config.toml
num_hidden_layers = 13
hidden_size = 64
num_attention_heads = 1
num_key_value_heads = 1
head_dim = 64
intermediate_size = 256
vocab_size = 5941
hidden_act = "gelu"
norm = "layernorm"
norm_place = "pre"
norm_eps = 1e-05
positions = "rope"
rope_theta = 28300.0
rope_fraction = 0.25
qk_norm = false
attn_scale = 0.125
bias = "all"
tie_word_embeddings = false
parallel_block = true
init = "normal"
init_std_qkv = 0.0825
init_std_o = 0.102
init_std_up = 0.118
init_std_down = 0.118
optimizer = "muon_hyperball"
learning_rate = 0.00729
beta1 = 0.95
weight_decay = 0.0
lr_head = 0.00962
max_grad_norm = 1.0
warmup_steps = 200
schedule = "wsd"
decay_fraction = 1.0
decay_shape = "sqrt"
final_lr_fraction = 0.0
batch_tokens = 16384
max_seq_len = 256
doc_mask = true
z_loss = 1e-05
train_tokens = 144000000
max_steps = 8790
dataset = "wikipedia_en"
Each number is 200 + 40 x the weight over the matrix's rms, rounded and kept within 0 to 999. Layers, rows and columns count from 0.

# layer 7 MLP up, 256x64, rms 0.117, rows 214-255, columns 0-63
263,205,165,213,136,221,144,215,259,154,254,222,192,186,192,216,262,143,178,159,159,214,250,191,198,204,172,205,175,218,138,189,222,217,232,181,294,135,194,156,117,269,244,240,179,159,128,189,238,234,167,194,187,252,152,151,136,262,221,267,191,158,230,208
231,268,206,117,174,207,98,209,194,214,176,139,202,232,210,204,213,274,222,156,140,191,176,217,237,188,276,206,157,188,273,182,209,230,216,146,210,142,191,168,181,214,215,150,162,168,147,230,194,180,224,188,253,220,277,179,198,181,264,163,240,187,200,192
148,220,206,185,225,159,193,157,127,108,138,207,176,185,277,223,293,249,213,170,151,276,231,126,184,211,233,215,211,152,197,256,200,233,203,130,193,299,208,145,206,220,144,222,236,206,189,205,157,272,242,188,205,169,266,133,220,243,215,153,209,195,203,173
179,221,172,102,181,226,267,212,165,188,221,212,165,143,196,187,255,237,175,185,245,230,217,200,155,147,250,222,224,246,221,278,174,236,196,197,221,213,149,155,205,234,219,191,221,139,155,202,95,179,165,179,219,249,240,170,179,249,181,281,152,206,195,207
206,261,204,199,128,69,260,202,121,244,221,181,256,190,215,186,198,233,219,139,165,263,249,198,178,190,247,158,181,142,260,226,180,203,204,264,157,163,249,224,145,168,227,268,164,181,167,171,209,173,185,222,215,254,198,201,188,201,200,253,181,236,110,221
193,311,228,172,257,158,182,196,188,226,221,165,252,149,197,155,230,242,213,228,246,246,185,194,213,183,196,255,159,197,218,187,266,208,151,248,110,177,301,159,186,221,235,212,94,221,193,248,245,180,185,196,199,142,136,180,170,202,225,173,189,185,201,146
235,186,140,231,160,182,199,225,249,183,216,160,217,142,275,243,217,244,259,209,102,192,244,228,226,217,150,188,147,174,99,157,173,241,197,170,207,227,244,201,145,189,243,150,187,193,224,237,163,230,194,230,245,221,128,197,156,155,253,223,243,197,196,229
127,166,226,284,195,225,191,212,189,182,272,156,154,144,199,195,182,211,227,169,139,261,235,190,220,100,220,278,182,136,270,159,173,228,160,163,231,172,173,228,173,212,190,246,206,280,192,170,223,208,175,196,168,222,162,235,190,190,293,179,152,231,265,216
188,188,131,214,207,259,122,182,187,280,240,113,149,195,220,197,224,242,171,170,195,235,205,250,168,179,171,258,238,216,125,203,199,225,258,148,267,265,267,200,147,212,258,190,186,130,234,152,168,200,214,195,282,226,198,206,202,198,221,242,191,147,221,103
206,203,134,250,214,191,207,166,160,166,224,220,250,191,199,175,227,183,175,194,206,187,283,229,159,179,277,213,172,204,246,185,278,78,189,225,165,216,143,137,172,258,213,244,200,203,223,196,178,232,153,124,174,167,195,153,191,229,244,132,198,213,209,227
240,210,151,173,186,182,104,238,168,104,270,130,222,190,206,209,167,282,256,261,207,214,165,183,176,239,228,182,211,191,181,179,239,244,238,162,152,114,162,183,180,235,245,240,218,202,93,189,207,208,173,271,219,204,256,195,231,204,233,195,238,231,187,152
242,106,168,240,245,207,180,180,133,185,238,205,235,163,190,165,269,228,245,157,110,204,183,178,154,245,188,202,249,161,174,227,207,285,202,222,184,193,247,189,179,213,178,209,211,136,225,200,192,253,190,232,218,197,151,158,147,234,179,176,190,180,246,225
159,214,132,167,179,183,250,173,194,229,204,167,216,189,275,196,292,286,202,253,177,214,272,188,168,186,227,226,199,146,186,73,153,259,220,302,179,231,162,180,223,176,235,203,207,251,204,233,142,187,191,204,155,179,173,220,121,194,199,143,198,187,212,217
222,134,204,179,210,218,226,251,200,142,173,216,237,87,180,171,200,185,194,194,142,261,210,236,304,146,227,163,153,139,161,237,191,233,223,184,163,185,203,224,237,192,252,219,196,160,175,249,185,200,159,173,197,201,198,226,160,156,205,232,189,188,230,253
225,177,199,166,127,160,136,173,155,158,145,188,181,165,172,197,179,272,172,217,219,266,271,228,199,228,161,227,228,237,216,181,211,253,182,197,190,222,203,163,234,249,223,205,255,250,140,187,176,155,168,158,200,212,261,173,248,232,219,286,205,180,208,152
130,221,239,181,268,172,202,231,141,145,218,255,175,127,252,150,213,198,191,177,236,246,295,200,185,189,223,148,255,150,194,199,217,186,192,208,123,203,232,169,191,217,253,207,107,228,197,166,194,202,184,230,262,215,313,204,186,171,163,162,159,186,199,204
182,296,207,186,188,164,202,162,161,191,231,243,289,160,202,175,226,163,229,142,194,211,247,193,227,222,229,177,159,134,179,199,214,211,173,150,183,200,205,163,178,176,180,224,209,176,170,224,181,275,179,150,134,256,188,217,197,181,253,247,248,193,195,182
148,158,172,184,213,162,229,202,259,160,168,232,192,169,208,187,176,185,167,123,211,203,227,247,217,182,227,283,212,169,111,212,192,234,229,223,195,175,234,172,281,249,232,200,226,182,185,203,193,326,189,219,162,135,184,286,160,144,241,155,198,224,223,224
172,245,176,177,205,160,243,262,126,160,163,181,325,148,221,149,162,277,209,182,178,249,242,210,227,216,180,182,205,134,180,199,212,114,171,222,192,224,227,247,270,213,225,212,244,240,219,165,174,205,273,239,201,184,194,219,237,166,171,144,238,201,195,208
168,261,197,162,205,248,181,194,110,166,201,187,253,211,211,142,213,195,242,188,256,278,211,158,152,259,195,263,185,115,188,168,221,222,119,164,208,148,172,170,182,164,276,195,206,225,203,163,203,227,220,195,213,159,247,188,142,168,227,165,199,229,291,172
206,272,219,271,197,190,306,175,180,169,209,167,265,184,253,225,242,181,177,215,136,218,218,207,203,167,227,260,150,180,245,190,232,217,207,297,211,156,201,209,168,126,161,228,231,187,78,184,245,205,148,123,201,258,189,179,155,216,174,223,162,137,202,221
196,209,150,155,195,189,196,211,182,196,237,175,174,254,263,192,185,144,223,201,194,267,195,192,213,216,226,250,121,189,289,246,189,218,174,200,196,164,133,197,183,274,142,193,200,183,185,211,268,128,246,220,189,218,202,191,192,188,231,187,201,145,206,256
184,159,240,163,151,257,186,264,268,180,241,159,152,174,275,179,242,218,250,242,172,252,178,126,194,191,194,237,154,185,250,240,201,121,260,240,246,210,241,167,166,207,249,196,213,111,252,195,69,241,145,187,182,156,169,258,244,304,189,156,202,163,243,176
173,274,182,155,240,223,219,210,251,148,201,196,212,145,353,152,251,262,234,179,167,172,202,177,141,190,159,226,282,198,181,227,237,308,232,117,183,127,252,188,125,257,159,239,161,208,168,148,191,195,250,218,193,140,148,238,194,209,186,100,167,182,301,196
161,175,199,204,246,206,211,147,195,198,156,200,241,139,187,245,194,284,248,242,205,239,215,131,149,194,240,255,208,195,210,229,233,173,138,150,230,149,109,141,179,246,215,231,250,185,162,189,213,199,276,186,239,197,208,162,242,149,201,183,169,133,189,282
225,189,163,132,244,207,210,206,201,208,236,227,188,111,153,222,232,273,189,153,226,178,205,226,173,144,151,180,245,160,107,192,187,233,248,232,131,102,211,86,247,274,191,204,185,270,189,189,206,251,183,220,155,238,202,216,188,291,221,149,201,184,171,149
191,280,243,250,189,202,221,217,204,194,248,127,267,193,147,204,225,204,187,209,159,213,168,199,172,212,188,201,241,156,189,161,241,132,229,215,142,155,267,118,213,199,199,261,189,196,223,178,221,138,177,182,273,257,208,176,171,211,190,252,236,151,243,170
222,238,144,121,178,199,173,140,318,187,184,204,159,250,241,248,234,132,222,160,259,240,210,238,174,167,235,276,226,201,176,186,163,257,167,223,231,210,214,160,200,144,153,193,258,123,197,214,223,193,237,225,207,209,242,185,178,193,231,208,126,170,241,182
169,256,192,207,137,162,229,197,265,220,176,148,199,224,191,167,220,253,188,157,151,166,177,253,241,209,209,226,169,204,197,141,159,233,166,233,133,243,164,188,185,268,158,252,212,193,176,213,202,191,198,165,165,209,224,171,168,214,254,237,239,143,198,239
210,238,247,233,177,220,163,227,221,211,194,105,206,169,191,179,214,210,193,221,203,193,221,117,204,239,216,218,190,160,165,195,182,108,239,203,212,243,263,167,151,218,236,208,190,155,245,199,195,153,186,120,234,204,281,205,217,163,248,173,141,222,260,207
253,247,159,236,277,186,267,185,169,228,168,285,161,201,245,144,216,252,219,213,178,249,161,203,204,204,195,159,167,204,183,136,181,196,230,173,193,151,181,153,106,215,202,236,262,192,157,243,216,255,187,163,216,212,211,195,137,166,173,142,257,185,187,172
163,177,242,198,224,230,205,154,193,165,179,160,216,264,262,183,197,236,168,202,256,110,189,155,202,266,185,176,224,183,168,201,211,242,181,235,246,166,192,219,161,200,244,206,220,213,211,213,162,200,192,183,275,141,219,193,276,175,236,210,109,173,241,177
146,169,200,277,189,263,213,209,199,226,217,213,189,128,239,225,274,233,263,204,249,150,260,183,247,179,169,196,209,201,243,197,209,207,187,212,181,224,187,151,138,192,136,139,215,271,197,255,222,175,224,193,178,166,131,171,150,169,277,257,154,162,224,188
225,213,190,164,190,254,230,310,181,266,230,205,280,173,209,134,269,257,155,183,203,237,216,199,183,155,176,114,194,213,148,239,177,247,170,193,126,186,201,217,191,187,205,150,264,207,212,172,173,225,153,205,167,195,209,203,200,253,274,182,242,163,206,233
172,218,249,228,214,262,283,169,243,242,194,173,226,215,172,248,182,212,237,209,158,165,191,282,137,246,179,216,239,122,203,178,125,199,261,241,168,207,146,159,186,272,237,165,200,185,102,184,209,172,177,180,231,192,163,204,189,203,202,179,220,234,211,163
230,204,231,179,160,190,207,258,161,246,220,174,222,156,210,226,204,290,194,215,178,256,230,263,172,207,239,180,211,190,132,135,199,199,187,218,228,234,241,191,208,177,127,149,247,237,171,219,199,170,182,230,325,161,149,223,141,196,210,170,177,147,163,155
220,216,166,211,163,282,260,195,235,155,172,220,208,190,225,215,347,215,234,184,232,233,229,220,244,129,171,170,232,155,224,116,166,258,170,170,169,148,171,269,142,134,204,164,248,186,155,211,273,185,165,161,207,179,185,250,170,220,247,271,167,188,203,210
138,238,231,131,203,198,169,223,131,112,119,207,149,172,283,257,178,283,199,201,125,253,165,253,179,213,203,196,213,188,144,213,140,263,171,167,231,225,199,236,220,193,194,271,216,201,133,218,158,179,204,209,283,198,247,235,202,189,228,160,164,197,187,227
294,203,195,198,189,240,195,127,241,218,244,152,162,215,207,152,273,250,226,213,305,223,229,186,160,192,241,179,219,233,175,191,168,278,174,269,154,146,184,105,75,274,165,147,236,271,163,196,201,163,164,208,156,141,175,211,227,214,269,233,228,175,174,130
203,245,201,188,238,121,241,195,175,158,253,195,249,132,204,136,202,212,193,189,227,142,208,285,221,152,181,267,247,184,153,181,237,194,284,184,252,202,237,189,226,221,164,219,229,202,186,203,124,182,173,261,224,168,206,185,209,211,173,213,151,205,187,219
186,182,220,203,150,200,158,181,174,196,266,258,207,253,276,184,143,217,151,142,152,206,220,244,201,253,153,202,159,170,278,176,184,218,168,248,202,170,165,191,196,203,222,172,248,173,259,154,205,182,171,166,255,317,182,236,159,173,196,140,186,217,216,261
156,190,154,224,164,209,122,310,187,249,174,191,191,196,128,244,182,229,279,274,170,223,251,269,197,256,185,218,174,197,204,157,173,197,191,223,154,180,171,179,172,240,178,214,182,122,147,199,189,219,234,187,211,254,236,149,164,192,139,201,220,152,208,155